{"n_layer": 11, "d_model": 192, "n_head": 3, "n_kv_head": 3, "head_dim": 96, "d_mlp": 768, "vocab_size": 512, "activation": "reglu", "norm": "rmsnorm", "norm_place": "pre", "norm_eps": 1e-05, "positions": "rope", "rope_base": 10000.0, "rope_fraction": 1.0, "qk_norm": false, "attn_scale": 0.102, "bias": "none", "tie_embeddings": true, "parallel_block": false, "init": "uniform", "init_std_qkv": 0.0361, "init_std_o": 0.00768, "init_std_up": 0.0361, "init_std_down": 0.00768, "optimizer": "muon_variant", "lr": 0.00254, "lr_mult_o": 0.665, "beta1": 0.95, "lr_head": 0.0072, "grad_clip": 0.5, "warmup_steps": 200, "schedule": "wsd", "decay_fraction": 0.917, "decay_shape": "pow", "final_lr_fraction": 0.1, "batch_tokens": 65536, "seq_len": 1024, "doc_mask": true, "train_tokens": 453300000, "steps": 6917, "dataset": "wikipedia_en"}
Each number is 500 + 40 x the weight over its row's rms, rounded and kept within 0 to 999. Layers, rows and columns count from 0. Numbers have three digits each. The size before them is the row's rms in percent of the matrix's.

# layer 5 MLP down, 192x768, rms 0.116, rows 29-173, columns 672-767
098:420437497559564559541489496559430493495464546469502570515460475472518466498534467449507548530519558447407508531484581556549522516507467466523513490435408533571542502464550507505505504549532492532476479574508493538521509456443493539445400478523444507515554425431512540496539524451532563513
092:499435535517428527481425485582517502535519538548570560481498496525524496441574474479481482569485517485407516526503544515521414502533504464490469485513515486557496479485550502454550465574554385500524455565516533500553504483482533548476453567467544497465429488513454563473544484450474568536
101:518424486501472504497480555498504424481564500477508490531528503546449413493468548523601483526525515458474530574489542466527473470454489448509434493482582442552476471505545536558451518439445430495528488484607512579520463535541495427428519457505467508527550437539482550464477530462481520464
098:494450480522509486473474551498439547504503493528435532525555491477464485534469477531515550568482485405457541504533448469596469530453504431559502523535501524524492514521511432445503530559513392489473512543512466534541482485490557467449529473517518527497527470541553542510530472440502502554
097:527537579479525533537543539442475518464527471519454517534462461522516547550502476528497523392464455556477585405541558502491466404534508456488515515477552497439517453507550538442512453529510533448543503513571475506463495476476511540489526479593474432446480459565438455539453480458491473489
101:452441484523486494512495541471458511460493452487441505472543525481487467535447509468445533485503560501467501513540564531552464432519552536516513472596494498391524487525513462491503493526536553458472534513497470531502511470448510410453493492496491459528500489503532542449455494480540490548
103:492472554488479562472506451568570441488516542519529492502501453423561562493534524506448529490537544462517487460481457480517502525546460509521605526516493492557438539484410455423565627414494570567491515512562529487521493443505518532530465556537483533520588518530492548436516504538476463551
104:515519472509461498519554484469516462567560548479501528505510533543457538419502519441557449531516556508528486514445510478489472545485466475487511487514544416449474483526470501460467555559537513484501514512574476541524500465444547433531501482532471580541495511457479599566465485493476519533
109:540529486450557489510485474507560525483507505545588477447431554501549456544499528493531516563471483473526469552470572499473404487532464540540473528411484522486538450544377538516526456458469518512446541449519494518527531532497486494426486446509521450546537493478467542492466540460531516491
099:487565499560505512508419490530450492491529479524551501520511487517446526511469454499497480468469516488493516501615553564516576476581547526539512491536536404421496523524460470485484556453522516431599438527537473497497502481578467452466450468475578493505555433539501557534493404532542494516
108:540462553449478476456536507567458516463521477450484477526538560429587452489501543572472545419573456495527441455492554583481419529519459536483440517537425478482532528502494534530516465520589530419534459499568420488564501481537616526395512519498510531451426522490490577578511484520446405532
098:462479442482437593478487497511550479479549525545452553538495471509469483492506512504462487534490484457521532513496495452478520509559581478412420546519430600536455410477436494456469516475514525538484569521418487566418529473495494468467505470553551502483504487484601489467480507484557572490
098:481499507509526473445531408481462480493558444529529456482559498432519513482550459580535481476523534547515539511573475451455495484476444457538420515502514532453448462533488499472533482545487441447505494472480531522551508510471413521546476485512507441526537516554519543573462416567482454493
101:504509516516567478512476444516555500489511420539473522448491533498460615528475533523475500569446515572534518472562483500501583551574476478526588582541492481443513499506637518502489577488526499550488535525465571477540537521533518471469545462425468528518494521486544489510575568541549516488
107:422506537459503459501548520513494451506463489459426495515590514550477521517456448500485468578534530481464480516494531484559545528491455403479538479446501471516490482501520475565489508455486425534546387474475541520499449461451407499488470461526462459482489442507485501505525545508536485470
096:464479543491444541442448527491503476397492552482543420477559569496463531481509424491494553419540458485500446531500507490525492549455514530508467463490508466446486518457464534513480488526461534502564505449457455535506493565522521521458499483574526553469468487494484472524604509502554538575
097:477405545481573435584507463502490490476475518507488509573496496494487486517535423515503481503471454531492466489496514524476475457539501460502414446514485541472513468480505497547494497492574517482499471489515460480523473502498467554436487522410478562451461543505477464462487485438482445504
105:487516494488511500445512529546464550478450437455540389469542458562548586524507514448510486511478536511530477510491505481412515433394444472495459476455447540495476493541479508493419557495423491473486573432525511443516495573559568425573484452513550477477452434546496488578445508398531461577
102:477524502521482474477555519500408493524550462498518532546519518539521490466542524523473585489572574493464545530472503523550506499512572489505477534578546540438434506453535479511476548557575578527504507490588428549492483567534484525452460434478458523457467460498489536462411573456488508436
102:507503490490490559479398468512573521555497549453539525570520486466541521557453516471529514443487529484506501474480480514523436472518474518493493459499598454516540595471502538490475443522426588475479572503565517476527446482453491411529459518502559468493445505505493496531483531532435489532
092:453539550522506518516554464494556556492560474493534486512507519525488554506462541558614404486469547554490534511485487462484445499409488558480468503573452517536471495505442513596476570497462557454523542462510439448444478537491562497474516519398539589564552535521469521527558490494493491454
099:516526430476561510541509484553521477501493463501532463453474496522534531498560609497539481548518516470501504496450556493501442532561464518527487515514488534497530530536548544524488381563560526494458484503503494490490473469536482517515472491500520545542439505554443439468534434473539459548
105:491435463502534552411470511563468530519505421475558491499552472537521468515526507521508472443518508512468446465473478528517475518524540495548512493487497533510512508390479498512535454555484447552510544483484551471595480593440553489397554500593483538493527572493500507465485501478515444506
099:488484519561402436506531503585485470450419577506515453493522526460521564464520529534493512479567570467538541519518462487433552534512495455502550489573493485500538499515474480545527489528568426491488488514517448501460517498521512474506499521626566480467458531496562500524472491525503516499
098:482478425500473523451495454403595507503538505486484455470464488431520493497536563559487569470537551503490595579567519546478445440496467560554568497516540492480530487483536461472529454525446508515510490512538488455492493480516523556504479534516500550507472508531540505435498550487552521470
092:501546508509588374418476459487509493509547524550475494507501519476476453470453561509475439559512488496532499486512579448506481520416434482503528515516418470505494457510494571475534514504461559467481505501483502473569550506484458458504529459537464423479456526502532503451470492521510480497
102:432504595462486484518526550518479467476531487461446514493512538550536536492554487431473489618600487453554566451548515545448483521538444520582464538500508405601490457535426387562633499470448520531501509573497429555517438531466472508469572482491533593490505515440523488548505465517527462532
094:484447508534554552518509423485516499433568415488493432519559436553468507526495538411460462479513494500508470479446471450461497499515543471484508485459534506568494483464451504475430493541534497525514569488491452535519439534575480508538473491584500519518447558461464466573504483503531521516
101:504459450538519470492444530535508490465482503487569451487414494568492578560466464459508535419549546499437527525516492510467520523516468511442541525503435507555522434530637518463453521459491501464539498514454468468450515490468618528501474446563528547514537581511496578521473452508477550436
089:555437526497543484495480462541471531573505515502508498473459484507482543508557600514530491448471472447477594541525455510488511430485474450542583511403471483506498512570494477477447521555438530446515503503483497486488472519504468503540517559519467505523503454546424500456555490531532459488
096:527552525569567529554474474461511522499478455486549483542465496449543498456487391454538461525438565501510550475554516448545504482448564528587495478477540512501505486455483556453476542475523441500496472469497479547552515473531539491495493504562427471555470426483524607458438531472486616456
101:410464430422523571462507411525559489495460464479465496408548557496483566530491467568464558511461518517452445455506488571544468606587543481506490487487486446511506499462496481555495526423445565537514512475493511574450523485448523437477478477515542462439487479487468539491523529490451551495
095:513470481544485504428418492495414540505518554499503486382428391409551527512507476529462483430478515456465536489495523499502543560496496436615498454446561552573557496506574540462562592555486537489532570440500507467533524414501492501478450469558460493544546593484571517495496538487461567572
100:459473461488506462491478504511543516570523489505474510525528523522442486529499522446582602517551440505508531529432445537598455520474556497540532513557520499512559530498507479534522471435474561530514567523494492508551479486427559495526522494485505492513531495465404557516481521488413463487
096:474493434484481522535472515466493544554505511454515518592468532525586438533459535580466479540447495484517508452443494487530500496505453508396420531453472510528459473479548483499469598496476485573472497496517501454457518487464496440540499474518551481509468484608445549523390465510490452527
101:429447478467504527435485497536460472462427470457491561518465503499527504515527469548483464477451438529469602518542466486527464555513484462529475472532524492497531607471435444449504507543470559515497455549479535501544502417495492467504420523654535475509565462559471505512502528405426487481
105:465513513528550518478483408484500527492506507466503487499523498542427468442485569517439503508519461425506502479503435489633532468566466470425555528523511457563502596445480428466530482426526581547480520484477557483583510507491467502533455445452506539536567577485529438500519489468553436457
099:486449477477460517502485583508551530546563485526506506500578494506520552512470487463504461444478527550466462481456497402491421456522457525514508492548507462577572518491561560456428544467479428432553510513519527428497445489484513483559541543522547505521553518419508518543390470509481568479
100:499608465471541484514475544534459532494514501484547527476509459543503512488499568520539445479519536516518499534486514496456531544491445536550461419549547502545530497534574517476514445430467495403567475478495424545511492452487521507499455453449438529476495502487538547490487479500567578536
103:530520537473493507539557509461500471518446516432454535486582455474561536558518481532545480565435443485564529513463482552520389517475541518483463464529559524528492489557539512502514499528518492499534501530484531530479531528529544556548503554552517492513530476552523481554537465557569547533
098:493511469436460509582452517471557518584538434459569475528484501456507516576502507424555455544454506529519480561482523554443569491522475507501480461522476452549477475454511593459553510469503497569421481554502481516537535499548496482400524496546551558517450480503508482503537496517490512490
099:493522466522549569476511462550471483505522480519512485453497480423512517459508569469572486495522502462560488519553596497481467445507498492423443504494498534480444496546483480482525463491507447613475486506500506496502522505512414474514534439531504579529453498558525502495578501594487540529
101:433440549485445553458454450522460490518495472540497462464549496509455505571462505497474498497450511498419465538465460433455505486536541416486495433446505453516537443468440523510531492499497525476508499535534508552537491480557501509439444494535474483456467449501433493535494514575520549511
098:465558548533441538556543546575568488529482483470491627541467508483518542455502528523522507510480483508460421480541514554457467495425516476492529531480474446546545528546550499476456511430437530550442412488538520544501439467508515550513511445479516458519483498506497525540471558493463441493
101:462583464487481496501526555527506471515445519580475532515448503466499516508445449547496532493440470431489436441435488417488553467520511481447465494477452511523561504525482466540528472566506470457506507525538513520437571475526461534444489596492494476510486469554483494486450447528514477474
099:512457479476502460507505496529556552526519506482562428447506536562517551494573503495506532560506590514498518517545533479493555490429508478517456482501494508486446520576507464493538443476399533551416464504435498569465489512479455470469554481510556528446440539517521556526549497526474496549
101:598594476555571539504483496474517486537558479500500485474521532529494484479479532447574417496505554519531532459472491477538523499444469509513537487482451537500552521485487507496459539524505563529512568470517563499549572513486505495501523429423510478468514536471440409524523479428514494463
101:357487504536484482537527467589519510516523461463519466439552497475470436536481504446468538455438523539531545538518524506510468510447555563509437514568568540514445460475535492544447521512489500492592540504509404490562447531516555574448397535480456551490487477515484532506517530539519540623
097:454448473470510523431530481487560525477535442525553556500504448459482529548481493476519437555500604503502536571439464494545488484487410479466490508540527502510437564427516535443483498500520451568477467522561467505493518545515448585531462559544487532518512450483560514553483501519464481517
103:508493527406468634441486436468511509452519509505443466554507455426479586494520521438483476485498528490424479542537514487507387517538506550499452461462454461537517604473514475523476502602497481493449480491514434483439537515510548479422448603515520502501528527504491472589527561482488525518
102:473483469483472512469524536472461481539522479506456459535519496577506487499532514508495507485453464452449511492563463585465535552516522482421462494495463455461483479551435481510584494567484471446524545505541521521495551537507580480449504513543443420549477511476556412497480518469543549438
093:556512486488546570472447462483468508483508481451530467489457547510494503559475479552492523475519506535502511545556497464493524533441490491567532470463424428481522520502457553528449504473493506486569560497531506490537557489462550522501528555517535510556479462482535502505469465476533468507
102:527505530483501529528509527466502501484543576508478536572482530498508456447547437519532491579470572534469483420533533546561521555453450492491448520534483526500512473480444470559545513497537505486453497506486506523506452534462558545475476549452491450550424531480546472538494527594493456558
103:554500440469498528447504478512574579527424525473529486468495519496525495455445499488541505462479423545571493469459434472516491534504413405483550494563568552510515556535507516558483487507518508477518546495429501502482502499477519532516601568453444536415510532577527448573517465489527467481
106:470568577413526492478416500445486428444483483496450504512506524452515515509499561490501531497505482413445525459487472569457455476451456467528464517550496425459539543490458413436580482526489563508458484557456521470443510472472530506493509556462492466572475471514481429491589490506521488497
101:450504544432603548542404505515540501482520499467528501511465526561580455467504485483597432543560484430510480574460457535556514538540463525531495463461461448469554518542492544440498493400543517491552501469535526580492431519521483508488533448495503487507508514546462539454506536523477482455
100:479497469535574505481478508485483541451419610527476521558467461468510471493620478507494493528546452491537566501518531477507520459525482534398445493507544545571504495547515499489485521504442503523530543492493463467515489444506584470501544521498516420516528549550510592492550491402410500469
097:581494438494585566428514480487501564427466511574456486484493497485522518479459567503475443518451512559550496456508510512519497446491512551538466527505528540502456489557503514549503512537493438475502540495559432459518580497455532520513518476459469587515439535513523517554546496522478467528
090:540461476538473551536430513545544474536491427481527448538492497457459513486475548490461508565478475503566580495525557490547498518465532468441546509504527485543537549505535468497552516527510557466516496499485454507531485504537472557572458546544493396585502543469478488516534459477439467440
097:481508517460547446474492505471517512453400520432513460512551527504495459464584432474514514515489490484548438526575556517497437467450484501556557476544496464424497510475515522457466465515478423456538504479478443424537468528559572569486507462465431543560565474485490523526499548490356511444
102:453532449517474503527475483514508539566528439544461516470487495439518583491491502489494524532514469465509487525481491514523504589462449471465466544544517459502464518507515495492552523498505573443550488586454567522506462472452509489571542554468603502435496548477464426497538471504525407447
099:503550444466491546484541551484414531542491555505584514587493537484496470548488536519535485510554485554501536580473487549476585535499514461530464513511480535466473492464534478539475497476493508492534543483471590477533453545531448490519446535460509551529438472542519539476511505537426558476
101:420493538477523563525443522470510364474541556484482482524431562494421457440521520426414493536483485476498568507497451473521484490549474435463508550497496499500535512532556544498486428516582400549476544514473466552442478466453518522490543468477550524481506481457505549529493488476430514513
102:534494471536526451478556450497528575436597503521513467487487502522455496439477445548568515567465523549572511465426461431478491510529502610470515504434574474546492470504447507519504511549523466457503521437425527470514446516508500418554555541494509443498518494530489538536491465487436475601
093:508477475480475548521520496509538536524577513467530484549489458447508555544518503476478488490432550552474455476608528533489484468510465615462519477448562526559499515492468544475472453508572583493494440481529490554507512512560473497486548526503492491538520501430579504532464483528553458503
109:544521426486487523531472524463488527510488507471487533533471509509548531468529577530537594501522541489521485431536507519462436516507551498542488487484487504487497497517519529572479510473461526597420501583508521500535493500494473494468533490419509570517536596537469407519498525503488481550
093:499483522417474481472505534456465521487514432485441565528588432469476418500481404450492484483578483464528466503513525485518519486409466467490461465434527524546477509430493562450522517476431490489519543493450539503508490491469475577444457504506551529507603550557421580482475511514507477523
099:528456549424532506540469495563430474575522443481505400524591534474495499526454481538469496524459400521465471518480505411492511479526561493473466499468520516505559481539416573535627497419516419539533490525515524533503447532562505503544442488511469500543525484401489497488541485582492443585
095:484560496522550472513448552480504497484502478513470530519470480515492534479498488475564525547516487477474514552505510494510463488473536464491467482457490442492472397477523488473443494560486442464475508480480521509484563456485413482537417447551510389482525561533516479545496456532485527467
097:523460474447489478484437527522433504544496462507514507477505486454491490481489567478487494534535533568516587502540574522447475558583477543549490525465380580457550571489422507440507537435508489449478563447485586430552533549434534479557517548488474579535541525459461484509567513482527411477
102:517539555492508526495547573468558523475526527489530492507520524445520520522512484496526508580480469521474498533491546543521537464513508458463520501501560466534478504500486509506581592445500511431530578474544567508497551463472481527448487490471526476436534542513468441510536560551478519484
096:487486596547507495450448516527507542540507399498515461566561513533529493474436522431524499492549503474511513483517414518489524558518556460510453511542467480415524569551493458590490619482452535507496515480485542499519411483450472540550528438469501517483453543531484545472519519518530480538
108:468437507554488514465529551466459563487514490552569453528485494525541473544490498531486393549530517460440530485508501570519482514531458494490584531437492505533498581443557412467503542534440503444498429471566488464500557412516477483480506481476489478541474479528479501470566478451482487464
100:507574383600507515554533587519537517513456510493445483618532482453492474474549488505494517520479574436453550540428439489498517404453505458515559462524562457520516540489464506488457437448481477566523512525507451559482568492545470532506480527477436485529583509451531486477518458550524500518
100:561522515482494493560570491548477469547519514468409465474583591440508455487499478451506494480554492541566498433506488476448497532498570405516525471464591489511512475531458428523483551493575464501506516517499468480520462511567476537492484412481515441521430510442481557516514502495515500556
100:486547482525529531482489483450478486437474489582559473546568518478511521483520481446483548509505442572505541452461452485398482523482482461444583519497490465604478508482544428447405462517471502555474522401529488436479459508473456488527492461519483502487497469468481480457573516488491476563
100:491418488510541526516491507495548538475491538496459527460475548503481509517486578549516545492453584578441537550496596554480497546473478499491491495487463581538504497517416523475526526433482462502531546512532464460464517553495549529480562484516453488534533479565557569455487513570405502452
104:535444471511472537435568512482478556475473527543511548475492451458504440542402517505526534503488520528516467499479465460459462534574436539493528560544514480536435499398539479496544481545507493509509475534488535564487562509529489483495495462567481437518479471452462517522483488591477476480
095:503488487499530514475426498456455484515437483512537483541450519504422519523417537468567489555469485505420538555527423460495509537491514468537450487451523492560481452559527499511549497528514540510511424464480458486435493501531499475510462471510496490483489507439518550467551517485519501509
102:486549534471512527517506481486496511432588480483570487502548508506620446497502466523567445515508454522466489477531523520486486457500458496409440497575478498493454473565498507498566480476461518551530527484547570588515395432491520550484475524445528546417476490496454498554491492491517497519
098:495484499445549484507443572522448548520574526496524472518495509474420503524541455536490419514419481511490530499466485477436475499480466522511419563513486548504568382534471527476515502493467441530447455389470486472481473563469545462496500508503445468456525515487529424514531477512503525432
097:589541482495447596477500520534479471500440520540493581507599495486483546486494507469523437537548550459475500417461491481487547481508512539480511481512505516527554464407559495502550483484451495452600521524510522527522504425453498455509416496474480440521528447513443483570489502413470517439
099:569509514501488463482485500551424515482539506464415491470497503419568558505499455472499500498442482507467504446554466446474496544527540493545483485501488512534454521543426504440468506512549476518481575569524489419527499491409455523488497551490528421457512514557548504555538452516579525491
105:432498573491478512484457487537518549507539498528427525549522513542506524502500529518501446467491474479476470472514521486545555538585428541447485499535499575500460473428499538449479516483548467454519545520436532529475481521473536409497481586411494498492445535532504575537456459501478489486
105:530444516498498486427366552540472538572572485470512499416564437519484519484508500534517465519453520549491518554457487467547469468491476570484509480485477431527537456581485508548513502517415493569517536514543464539595569478493473415554458477474509437516455478467545538487465491554543518481
113:514526533481484494481562529505549594477560558451512475571450529539444415485477430509482538455478472562479455531556551533475496462531518517494518469520504466524520549506496504422518488488524485450498445535549498542467508392496501505497437516437510453532556484488454482487421518497523501462
108:510468481519492570537493491481436535474511527453523477499433516524475478484479501527482472467469550492499472507530521553501497520539540485493484397521396480516482533509540546503502505463547516426540513555472483553486446476483481460488569472493512530494406525532554457440506509536501500479
108:533453531487499511511442541548520480528464492501480517469418397538496508469471453558539480464455550493432511499461477517523554492403481482498475543480555615518475550574513437569539483539460412505506544415472544497464490467577468573534546493573561490529452531501529478558483507480509467394
099:467600489448545517506427549528472477442529572531475527517456426501485473523469456464503492511490435510448484462517490484516551461557489508575473508476486534535590496477500531498513517521511485490550460533460525500483539499486463516520472525378490513537527424489417515547510502442455549514
096:560502528551455479562441468449576487427454472461482534475557474587481456511567565440436501529505454530474423562460469561474480571523493537516498522466529494446477510485557471457386472480555467519455485521592525523520527576480524534461546518476513487477536499477505512487573569508424510471
095:467468469501562551449469530537502485516534433528481546444536427475497477535548528537525465492567518488508463478447545420454531557527498509434477495443481545484518472479567554467482537455523506477467459483473546498557451552497433480473462537468452460549526444534510489437520501504500505495
104:493472464508529551568492521443494599476547528527396580514503475444468525474433441426510555484457494534458505498438533509552554484479517520533476494513510482419469497455476482524474434558512468511495521466492499534501478466483404543515484529519431500456509401497502543534433523517436573520
096:508541458481527497490529478544555549495478488479461522504518450545482482441517550479521479512470471464438540519437519533476465470532543535520479504516485548500532483509601522562470506483533500429555518552455492484520542509542402562499490471427464485486442492507500490502511472524514542457
100:416446471494566471428562475438550499574532405570495530509579438469485461463495467456500479473541463512513551478508518465450489496522545598528441510546539543534493549573526501447501509501461528480438471490534481537471538522487482465561479520452474470511500496485488461556592449537496508482
106:424565480456518527549506465542534533481526523465541505448502591507516517510498524507545551500540508506477473444534538493495514507534463499558536523564535481518562520511523508505566526473486578617498499510425401518510498453475489440487570438447596480499575514529438561504500494506491538530
096:484502502461580475503473460502485458506517517554447476531520474516489511526566456484510499606574587482515501493437566496497429453494599485492531443485465501464501477556477502420545535470437601454510501556520460444508547483444515511561525545484435515495506466496476449483563468494484434512
093:525527516497453528541489557541486502530437608430604468476417478460481438502450549508456469530523502502514530478494511564501499559550430522553522484532461490466485542456533466541598542575510537413545502480435485528592492490446510561487392434573519543554395499538559485438476490529471568497
100:495517451524552454430429500538498499489515526499441542539538452554511492518460536499459560484486460455522468516546537565480506489499484541539590456542561551476488495524529485542535522540439522469489521513429600511450445493436562542436553439529493560540473496534458492469489467414473482513
103:533592539508485440478486507535497469477448555532511443472455487486516560550468532480493531630472517499417495579532483518496536520489434540519462519515464483461496496491527476518492551461493524532483485482497509481575526472479548473524479555548463523554484593490562532452561503502453511479
100:567480461470533490479479506534514470521489469425496509527467491472521571508455556536487524555475470509412587496554473462421444506489451486476497495567514476538447518489531498506453530514484474466538547469530468469498563507524487502534523519510547471460392539506474460596463447534496582447
104:483493542467532521526493434536463464555529484484486450478465521483517504509526543473581540513462472389522451523462465526424496558519539519457528464555453537476500534521497512506544504503529510524464512524472479495505550500468434539463501419485515573453504475544456457453514475523575449567
096:521488529547494502502518484554546479465477462479571502528470497494499521453456451483490549525536507420483458483506515539516484516463495533529525494503545503550521512493544455563463442489556510443445477473472477558496402521491434485492510515498562506527565510518493483464545452562507472519
108:508460508536492507482495540420429480467466460475558443494494526445479500503552500457468493458491527523526504473493478510493451464520485470539535544483509427492478512460537555464530579497524491481435483575566556483485491528525487504448413492459511479541519585503516498593514453500515487525
101:507480499468492548444473411496551528545593503506503478453517521491472494502482481470486561464495544512531541445462489448512451455567464450499506496527530434473428538547598558483484477514466471468488550437431515537545521487482500515541531582422527508465481610527426543503457419550504523523
102:533492536462479517496503555472598488450456562480509514459488457492542504440510531512534516442457507476542509483443519527490551488506461515499499460488560454514500498464496529514514493527473546521396515432488500456544494470501442451495575463542518503488503520467509445545505523442463550565
107:514490506471497501524393577510484534582438528467532499485473493524479479511489516425502532462465522515459548373527474535477588455554469552514506524442476471558503500509491492489481556497500546580440465481488461524469501476468481536542472576513450510457481462514468472480451476527461540515
102:563517559569492506487504546530503545502520560514521494390520518478520556509538526488531580532552567492434495504516456464549502490561485584469502521514558436493506517508413509478512512494533476531524530518537441444452416471491510511578479599434499535526532505505526530525504459527549567475
103:513501489535518539543467477473534483513483500541522556504499509467486376546500496501465528548426457488496470518486475462514530496475440530505506520500494441508493425502431496489507444515521494418569501422469555472493473510503455496530504476427451471477438491432471447560553463514428588509
097:601472501558439463518507489471527472509503411511473476490559473507486491536490466445539519524446479560420431500473598476422488510444503414472521504451502392471515455547517447541467538603491462475434399437511459502532523503584512551447493496442491455471501536493467466495515473501515504491
093:564473541511512620464529526494522403397493519470532539464491496485550511488517448455541437482462515575507494433552495509467394530430541499451535455454524525431517495485427482513422521505606469531494457506534421524539536466456555449542481497441511502400537559480498448510434461528440530445
091:553516535442583537457454444540513491500499583483571465503499507486490544443472531483559485468537520494504541524531495471595518488486531573459548499494495528465496508442511575495481436542521480532490499512414548422544468505442455556514545508513514551491439471553493465494506509439525570485
108:523519473545475496519537519480470462510456541505460556534461554553443546518509515472538521490490511456508500464503488460503539582464457511328442509499439496507495461483498531506463567552521411501529488444549464501518556499456515486494480561490513447493488384492493494484512497561538486430
104:471570539521530452449433529480493525518546482478481544502435502471472476482507484574495477436446551528466505488546527502551472498506498522544517529525545490513524429533503541455424495472520565593470469484517531556442499506561524452463504475480566468534490431478460487508536516490536512514
100:545489491492513484463540551454492499485525538479520540482496560482476466522463535440452447516488552508450479494532470595510469518526457566486481496490534499523481524402502471517506539479562485503485523499528511499491518469517535529421550569493497495477524494533436560578519462510457495486
109:454457615525501461531480546470486453478497516552494463506453377537398560487517521473556493501427451474473459493483472489471578454494495511522502533496480463474504482477581456464536466533452522542451516488461518495486495489480511464491490486501502472574522504594495461505428502491498497544
096:528509437515572526577535446533486464537502417504560500528479502523506528471522483505591471483447516431492487552486412464436503412432466453496522486495421549566546533530489492503522415522486478506506475570437443514452475513506411494492542541519542582475532579556456495487523486459453487548
098:515462435545475502494519502435498539546450523493508500527530519467542509474534474574546541490435501492491534488509463555488449487428465480513500537483517459479564556445514451544499496477514536501500454506469564434508466548557539515547521499549533497465474567509546561467551506542498471552
097:552507526511474494472415522523438472538513474551452547539505485458489470511559509524565515502475521516474426549535557479546511532447504455511518510503497456488463450446511456507519428516476494489469528496505601496568533594566476485536531503518434490485462507550569494538482471519458479485
107:464516612411509535484514532570442511495512487429469469554561504524568442421572505496503525432476460496522489539490474425562528525515465502449506472494458533448531592489488505505571526483540512543561412444523440525562495528522490559460425489559478547456489469442471473510551445482505578443
099:480489520447452498501503484463478446514512488494554499484432522452452506478529457511524488552452464437577463564506467535495452472569487463526465507488543433430486543565487537521523518520453472528557494474442509517475485488532493530564458561505508517510392534526469505499543507507495435514
100:488508420570490468490526496537492467498474490515463516479489450502478479441481511515532489548547494488464405539442458523580499477524505506501470528512526494492481504524567453525462572499477546472523477572519465474489523512516579536495563523486508514483467513508512481501501486492504487494
106:490586557531429544469551425513547498519500532503520507503481505455552514472456498468544493442464523486573483522502459497568503479547475477507494523504555603443478531508470509513475577460523489477482587482501536496456490506606540552494505563432524469490500550473493531537511481460548525536
104:503523485485488496465577512458463502409450535476493506503504510555542459399527507505455503487518513508501530590509496543513511474442524526467510450531484484558503411525491543455484508551485517529484486559462520499462503389551450526473523505482516531531521525577452419544488559525481469417
101:446502512489463487446523457530447513535493516515568523518493515466515533553510434580516505533439494507500517501519424559481542518580461438491505492535487532536498532610487461540464486442506457458443506488492464501547492462527507489550540475507498448510490482477490527534573495574414540489
106:493529492476488533465544494511426542439437512486513509517489464475569436477509460500479559555460503441447495497489456460500524400481556483531430516442530463465495560464502466505466535517517464500464538446477480524516508529557559423470527513517523462466545505504458553535492596531477498516
103:458490426499526484474480495482441523466480495534480465512564529474485445561494512537528563473534513515494519384495462515470527443504484504521465455581440468502467475406465485534508506502525499526484493515530448500525512539481537482456432577515498425512559488469449468534481478490531441508
097:442520577441460524489484589548523539505489533425519506578481509432484449514572500535508493459544506502517516461565490440451506465425495510473539502560468486500483543513412507465499515485536485513566487476536484542493514523446562478475499506505528492503556421463460525488506474554558533452
100:451567510537543547486486540549528491528483554477536513549466486552506541440520545435460490461563453479534512506506541504473496525565535491544542453533510467502501524519458488544496529444519517514515580599414542474559642546487468530475557468607440432462546440499486538457402494519472511556
102:578493518473474422457404513410532501494505518515488478522534486500517529599509535467525515515535531604466593549487481463550512517471455512512560528530474541546427397443472425556521512528458439462464512564472517460509443520556487539544493466516492506508489451506477545398547521517617495435
097:531586467533447523459467556424518491550534524526451524518555507485514524549496392487515468470469505468524469497559526567494545547526447481442476494443557516561447481498480498487428497484528484519581536455540462473523502541429518455515440518518497473574490536504508490513432505534529440492
100:509535454547505524515510539594519494532508487498461480535524506488463535477508500584547529463534501572521540470493498551492578499492498487520505513529504464526500497474476507467568446484490533434406489431492493492447534462526458463533525523497580537488497472434482494505530431529494449495
099:473481466481476476508555447546543503562471575476504522577540457534559449512516542533502501579453535487444470437406406507489478514533429455458463521492500500545488477508476503441539476476542418455557513524564503539460522508562502512492443502542486503457510497547430493489453589472518548477
092:541516475522485556499430503516560571557522544437527528466492529492493442517517389506481514493504443530447529466424505495556487433462516521505552489500578528495521559461610468578473452457547534465493468433427464503571445428501493513492556506502553538465565544510544517462505487504467395510
104:559471439529441483469485495523557456496529562525558462482478434470536575475444520539487433491484539497528489505519518540477518509494546474509526503536517468525515460423483496537529501559421521561518474542480426436541476490460490523535485554571502481477501539524534377565485480497420538526
102:483455496503447546551484461489540513540439510494494470441440525507528521506530547533514547522519500495432512478510444480429490513464461536509487521474545468461410465526538457463474500610497497479457516522543479536493442464501556504424497556573541505545415491482502386468502543523475495478
100:488534501504459508504542529487512504461458572530493519498508433482427487525467552548487491466586588433496475512461492487543524498552451487525502487449455468468510495484503529500536508490456419461504461405482523428519493523459537495496509574539555520472504491564427529512546538481564503475
104:457543519516521563448571483538538504536511468510534478471517595446510498493461511482483454489486475550550506469450487552488482439479453463511545505459427575525474566435524465485513506477467468482550497517556500492519469429531434574414519488506515514524455419500533490523497445535527460506
102:465547524503476505474538513441505521457501521548454537521507507532549442431434473509444509483514481547546487543445512483449551503489479562453483488524550557509534488536481497478445493484563455496468586510557540498539460448508497473541521567487478543516447537493483504562494461457520538489
101:504480493479523477505479489477432524522462466512427553503520530543552515441529506502527477469523460510490502531604525519560451525505591560455481511595548499452517561588476462463475486524496514560466526504414507507412515474511501541509561471494510519549468461566492513429489521497553462516
101:512489525490465517455513516536517569510445528554574537541505486497505523486491502489475508531447497465593498530484468507498520510501505449594461488518552431498543454582477519506483493520483532496487488504523521510507496582534459547494480459499532477457473511495550492456517544476499453537
091:497463485463531464499520466482511518487535552528507440490452454562512525545486504458497420525453501457390503464484512430502538469510536481514469439505464573509496435456466467563498526483480518513522527442509407481539455466488588518399417510548470512501495509597445497566471521466441498505
103:537517507473443481460579429438549504565528521474498551447491444457590477514483462478525483430445518439486427555576478473550481486476511451534486520494512431529555482455481506545490486548537488545449504523449433522475484542537472515478392477493459521602553439512502458590469521424476451474
098:465416472481533455515506489494479414455517520497519461549507440489551493505501473493468487554540520520446479551451403500517504526535523515525486471480579465490472562534498527530414514505480448476380476515508482486512492473412500544530502506469511481499463504479549539478502551485488498463
092:538521394500490528507555500559520474517519537549441502486486538554445475525471528496556531534510497496463493499468482479445535480557472565518542495507545479490481521485518466488449498500499501503540497521496460454467484562538486454527551518547429499503496430436490484522548473572541482497
098:456505548548580530505434504585495524530549519501439578473534475450473554473455518505455473494517516487497516471568529439536473508447495550509559513457411556431500542460485513561514609475529540522506491499540473481519478485481506477448461537505482493522470421508462501521496495524518540484